python train.py --n_layer=9 --n_head=10 --norm="rmsnorm" --positions="rope" --init="uniform" --init_std_up=0.0191 --lr=0.000507 --seq_len=1024
Each number is 128 + 24 x the weight over the matrix's rms, rounded and kept within 0 to 255. Layers, rows and columns count from 0. Numbers have three digits each.

# layer 5 attention output (transposed), 640x640, rms 0.0198, rows 11-25,75-89,139-152,203-216,267-280,331-344,395-408,459-472,523-536,587-600, columns 320-359
126097106089112127118144118117137095081116116104122089080141077144106129133125093152090109108080133137135121091159101110
151134135142130090149132100172107104129107153156118093136135181134136104114102107092125150124114118140110149136140083112
134110079132130150152059113168120137142119117121146124152132178151114158102113099111084104117158115097147128147137141121
128118146189085127108191133111153126092115132092120095104096115133131119115181162146099108123135115141109142134130166096
137155120148116167156130065116125134133156131136109120097164088111143155164124080155143127133143073162191119173151123131
185117140149129171126138094124084106118131101093093072157107136158104106119120124140117153137109122146115140114099178120
098139133108105120110160156150146161127112121126120157075117132146190116095155151103135131146153168114121110119189163119
153135116083136107120130123140137120159104118132133146113145141146146142128092103113161133091142110143156138110108107186
129126147122061097107144170125139093111139127127149132164120127165077114118091101105169126103103144135077116130104087132
112122132175122155123176179125091137113119140181146154106124117140072087136094178125113110123102141145137103127150139085
128075100125090112137115106124133099103156123136104097124144099133114095107139108142101117110122122108100148161106133095
146125107128144141128091072102073125155142099125130149172124144141154154175110116152157143138108089159148118151120125144
183143154072110196118155105111138128149155115091091117103113129155127085136131128080106159130132104157127153105129099145
167096114142079104111081126094160118120156149105134094082111144096141149120162142081115147155123124101148159112141110103
154097141101116109120090145122164110102091073144146112132153128112135145134106118168125129122091104119109106110111121136
130124097088132131109177117124123096127131149112164128063183126129103141130116130123123130132088139149169153130159143187
159110086161101092136141126180104095122105122132116129126124114137149136128104130129142156122131102160143174150151087086
107134115132125125153112137143118124138101125082148120138121172117093124115095151125101096104140100113121121156174109162
097134224108133150134137151139148097153126142143143111135122150104145116099164119123104120159125112123127112158151150084
125154144119138125122130078158116143130153101155105120124124138139094155135098101133161124133111063163160150167118166117
129105085165095166122101068139148100118148126140098099120133138142116148157068141161117130143137120141138113144095095141
114119148128113112100156146134164164128106136129123148078102137166156095113166085110156133131131146136111096090163155137
114124103109145070134175112172113121129126126123117152073133152138142118097103098124163135118119116128126118089147150156
137151150121104141136123142109096138094132146166154125126084116170085123132148150126125097097118121107069107132079140105
117109092165138151129139150132091100119098144116124131116140101130068108104092125142142095104154114151131104189169106120
121107131125120167141103108130111093085130107103125122129138163111141096114154107152140138116123101086124139178057100134
107124182136128124128106102081109119165158113161115145150111105132146123143118122162129141138147099138136112160103119111
157140167080132160114166128136107104167130109119142100080119137119104053149112160079119101093162144145134102135154140085
128113131104120109131078143127115109112150151126129142104102153104152149163161131109108162136118123101112139154134123095
107114144128121128155139154121117094129125103141125121131163147120150131146127164152087140143109114092110120189138134084
094108077096136105123178130124182090142130126133125153091158172103130151137128170124144162115150147134164168124175129170
164091092165094155088113116177103086115145127158097114168124149125148104162101126114109114159094122139145138124159144098
104158157107139124136087110083139135146145151121128130142153131118142108118148121095125107156131112106124142139098121154
114129159131171117169111145162154137108116141131096114164112144120153096121124097085139101140153088112146113179155163133
133111130141121139142093130169134151152124130131113169138113129110130190126141142122126132145136114130102103142165098104
103140100147150155125101119150126112135123138105129124086122107129133152161164076135163161155093113174101088118099094132
123079134117145115132149138122110099092121120153098129099127146123114110178168126067124128162111122129122100121134180136
107116094126144092125150112120119120147123127104133146103152117141107165109129161109126128111163129120122128075133086161
098149139139093134141150162138171110104130118147141119057133123157107110122166103135113141099147149126115111123117106111
135097141127100143132155130132142126145142118118137113122139122121113158074121183139117143138148140150180144095111107150
149135128151119141128135166145126107151136162113105122101113183172161144108150128156109145141135106130162129146135104121
098133133109156099178132144090104117113135128159109141159154119077126133110129137118149135103156107197134123168119089147
171135162128070133120094151158115093142110114137134082086143116138143090111119133095129108114157146128176140091149137116
159100086108094126079135136132146085121150145090135146049108117111100135145168121138098156141107088124118114136160147094
151138125085110160143123134145092140119135123116152112141170169174144130126129140122150114181161100120128153126100121120
149169143096182111144120124074137130160137116124109131142111071160151105142118144149177143175189138114138098150134110116
125117145115131107099149122129136119118117111122092154082113079136169172159164078140157150106146148128149111104141132118
077152120169158144123130125094130095142121174141116154178142126140118141116125125118130099124144104077108115178108135154
150144118136129097083122101155111143132060113115114071099133124126159111136137116148125132090136148122125137132154153101
158146173141126131122128118156138163139130051101168139135161187104121136170129130124162168153094133118143149123127156170
096140107142164147161128116122134163173087101142135122175150101105137117157138135195094115103153184120100139140113117131
142108106133123134110143127176104152132123109142104145126118110119139116130163148186102159138168181166128145131134133122
111115130147164173150153108146164145124105150158042119091133111133111124135104082097148142139132087160183177099182116116
117124158142121101092155140138122164139122131140088159172151122156147104126147126094153166140116152122131106121125130150
116181128135122139100155131142141098142126147125126117110117166109128148094143155138130098138136152151124120154133099142
135130134149151118131107133165105138116125139111126150144084110132100158143130113098141131090070144133155139153157125122
150111116102106138167085132130119133093114129125156077066095142102129114161130128127122130134148109132116147116075134175
128140139158087097142127081136124152087135147130120133130123137107092123147157156180112092127096150140165138140083148163
130059100069100134111166121162147096120104119133150163139147161142132112129070133163147142138108095143100152133122112163
152088120146140110145130142154105104124148097122127153140098088133140109181091102114159116131166128154132115174162123090
132061123120142122124104126157113143143106085080126161149100110120125159123118117134123121145130124117154139114128129123
133143144169082126145157126122105111149097088094135116156144162079133160131104097102120128109153118124098124145166152124
121124138105123153125158079167112133141115131127113089149156108162136171164142087133140101141119144159139137114154153135
154158162154131168143138119147120156146125095119112124126124157154112111163127145147145149134067105162122102119126118132
110127126124147101136152088141118158103118116115105175111122138133127106130155103111153122098128149137116098121147115122
163127116096119130109116116122109144173125125110115199127129143128135135083145154128139127131165121141107128105115120119
107136158114122154159124163124145155122142142145105136130130143134123104094155095123135127112150126117166168121103138088
106118113139113121127136137145112096149134100157159152137138117137119109112103190111141157153121119126116097128096133180
127155128174117153102139113133122105135164187108071106146129143132142149105176137124101117149100145128136109162126126125
146169123126141137157097134112104158117123115167159149163098142141136125085133111134162123105128075164118155137111097143
154138152100150163168122136144121142086104095124121133111111130136098133172167136129156108124111083136128148130104106189
120111122161126096136125120107167142101146142101100110131135136130112133164160110134155103124124156131134114105190128117
129129128080091136131152118118094133125112141132156094142168142141153111124146102114145146138108119130126138117087143108
166133124126163110155136106115137118135122104110138126153136092138151089137115119126158127143158105109139096133137113114
145118162168115095132137124105082120126121122052117156131111076110118138158149109122159159127124138129119109122178132129
118119124141099144106128137114127087138105114140163166132098106105140104116090114173098111128136130102120121136131150115
114111116081110166105088138164099156113099130122098080117088106144115159122138128139116153134104144125126130128141155132
148125185125125124136127093151126130151137066118132121148111141091146139175154116107183152142124137163124097109134143155
116110127151134159162105113139137160133119135120166111164171121096163114096145121133117112129155161146076123115132121140
144130123132127122116130121158115148124143085122126146094141143110137116130133149135119172155118161145112145089141128127
116103108131092152155115128149140123144112143165103129113123143163108113124115066135156111149134082172168098104142129117
131131154142103135116173152124144143132125138107122123152162139136178116129099155094099156152139139102124136156098104109
113127148140123138092153135131125090129117149117087107131135171118125142098126176133099100130122149129124156164143096090
119138177119166140168107131128127131131151126149134147169111121157152165106141124157116109115130097159105127184150119146
147093140139129138156075103123115106126142128136131067108100131117114131144128138106146117126146154128092147149113140164
145085117128113071096123138168145116119129087179106121137129145098096122164097137152116110175118131142113159139169142125
109136138141105139111137151114151127133147128126119118081146150132140154125122124120130116105130119130146179141167150138
151100112173090116122113127163147125120139128135127162120117134125135105156161075127135175095093112163157137091157093098
104131134109141125135121092099135140126139150096096115063117101119149143151141094104124116134153107106131135095150146145
096132142145168106184095150177183127129119122159118081134093150142141150147085091141148104172111071155115132118157185125
106097125130130154145113114104111099147087147125129146180159113135078121122119114087129152139156117177134100121138107128
111122161163135137087112135124149155130160142088127142040122084117081136124159127129167144114119122138107139128098157131
129128147111121155123136161110129118155131103133104133157148119168160116154139154118104157145114119149162108077149135103
088128133148110119132149144105113129139146168141122143165108122131081110131110129163123166118112103128123133087135128119
097148142147126182109157116124113133114138119140125127152129152187117153090148144176122143125171144149136142080121113076
119134139106101157112137126103149141158135171142105129089125078121078121143113129147122130103137110119156130119130138138
131152116116126127134139125091123122134126168117112169096115135125127083097134129152133137138142106111165130137124071149
105150132159152124156140163101084115115122108155118144188105126111106138157136146119132132109108134153122162179097101137
137126152078117106099083122131144157131103144104106075075124090114133146133167094133127118113133161133139104119159135143
154138104107091081098130117160138099107141134087139084137108163121135135117127108135164092103115129131157089127136142113
107119080072109127112169105148128081117099120132169175092153133115130144164073106110156159105159170129150161159152117159
135096117122114097146142116152127102123115114130138129117136117110110123145098111112128121099159125150133145162145100106
111151093116167105151106129147134135120113102127119146106088154126119170159094127109135094095152128110130131124144108171
149137165166121106113118141142145132132136150143114111109162122127138134149138158137105110164152129102124137140173146078
161117133160126110109111088120129150138120123117136120135150135145157180111135132134162115149129085156153144130153137148
122130106141113144106114074137163127092111099124111133123137152124100169140061123142122111138161115129132116148154117129
117117139099103080168145124152145134114116135132125187076101135109134135149150116096154114119133137123106145120122133138
131125126121137148077136110131120150142137141098153143158147141147105118111119087109126114133138131105113132107137134150
141139157162107154097115134118095144106139138118146112124109148161123103095172134131101137104137127087087122104095119098
102132096129145151114133132151114089089118116124139125097135099112081115124122128109098145115197130119156100185152112138
093100126134145148167125148169143113104143172151097120126120165121114125093145105122121118141149105107129117162111110123
115141152136147170116101118096122139143141116157119096171133136130153124122137141175112114152126120141146087152120094101
114143151098125146129141144129120112101099116143142148103100145099139098132084122125132133086130098154133089155139094109
102069111099135126145105111144124101126133146115164172103103137125142119131157099108117131186142104101103131159160113121
118127157137119120093149140116135137127159139133137145077131100149054160138112168187120109121100122137156134094159139110
135117108121104169135107102122128145149082137127119123120134145125142116143146053106108160150089141130099124102150090108
147100175133096104107099125141111135127138122115143121092160110108118124174118085132091096155100142117141150097134144088
131125119138120101099122158187146116089145126151112064112098143148088098146095106111157119143091145104097081106161157122
121153118135147143175120088143135133158131142135159137168132137124128144122114178159146131093158154142166187162159134144
139101141166120188054116137113120143096124144096162136104133089156072156129154144123104119159094142174105086127061184103
107118106126117132132141144159191102159116129157104098128139159139140094115120141081084152139167127096124119102165132090
114148103147126133147140161111116119109128131131125104114095119143137133092122143162152116075119111139162135092142128120
134160111109134073125130157120151136125087130124126075140087110197073128106131119195130118106143172157114130092148130116
139107158127100160097133125115156148126137134146131141084139120105099127130125120168130133144132115122156106120125086148
155172151130109115123101110087127138126137131142134101041111143163113112108139124166129146127156114101165134142107123146
110140107150137117100138133112129101142116115116119145172103116139128152133123182111131127097106141143115136144091129137
131154097086161114108113102139145129168127155149107076133142115143092124131119151118104119091137131139163136127119146122
119198162118090099075122138114137139115130170038152090093109089157117093100139147175129130092088155145131121091158125098
144127128170073103129092098153125099139142138138134125119117149117090129127145140149136114126063095147104131109118132126
123175106162115109134114112131146123107110136129142137150127155131145110132099111131119137112109118137112116127129110148
148142140160097106135113127156139107124109140132128109113092152127125110130109088097103142127137114116137151133152116139
107146147143118141131125122103154138155131150121112120124133104108110138096117166134156124164175123108136112106096121122
116129155090128171131144156104120134129116125110116110092145092102119087111108147118124133136106137170144076153175140133
108155127152127120105126160093156065121124159110122116135103138103091119149171106138148121122117084155088124136114173145
165134106140149104088109141119102145159123122099139123150181098127186133109125109110138176122140115150078108161159152119
133158102102119114122125180150095143118128115135138123149113147141118125139084132090133169129107144133102118104120150174
153140155144122097111130120151126158121095174134113144124107165170112097129106081114112115120114112123067155109139126105
112080147117098126127135113118162147146163121093117141112148128146115121142112153124113142142144154130142111140115114168
166086166112102096077109093106110139093181113109087061039116129161137148099148135146126118150114122127121146097112138131
097101132110133180138117152114107128114137126151135143161120112128127146139127122117119126125141105132149113128107144127
136096102088161137089144117113100121122163151125141080110126111148117149138146133129096137141115158142107134130138122164
167135128114132131096128140125157155068145138139116122095121075130109125160093171118123117113099134158105161125108136125
# layer 5 attention value, 64x640, rms 0.0195, rows 12-25, columns 320-359
131147082132074131118150126105088151097133174110134118117159154130124169071155115096121153108103143111136171122135115114
160141143096092136142125139128087112149124142133133106119156153122122109096118151140149082154148170146101141142102135136
097100156120136099134101120148097139124118153103109136141110157196101090139086103091142150102094129136152132105136114118
100127130110069157118162111124141122094176124124147164139095114148131118140150132122107114122129157126113135127089079113
140111097156122106130143148110171148127160194139101082139119089100142126124119157155136081123149126141140114146124154147
109128178124058123140147166155098140098130145135099143140122137167138087141131106139148135137123089136150108144106127119
112132120091167149131097142143138099161090156171136117140113091140143150094126120075150095098124092169116149144092126116
099114139142123107142115156152158128145106144066152186151171118156113084144120141153106090158140145124102119134111108134
132121152124125145129128150147132105103133134133121121146105142166175097093092089123101165102124093163127144113172107140
140101113097074090109076147112119129123132120117132161117099123126143132201088082125127155121120078126133131117077163133
080118114120121171147142118129123154137140133111123129132130084095120141098146124113114126164108094137168134145129160136
092169113120081099117149113128141116129143133172078146127147107173156170106147146140146138093120129131127116125151110126
140104131103162149123165130106122123165173081137087133142132113163146141117168159110115177102158124147116090120136119075
143144136108116111116139119152072125130162132116145142114098109138108148060189172126124148147078136178147101135085129153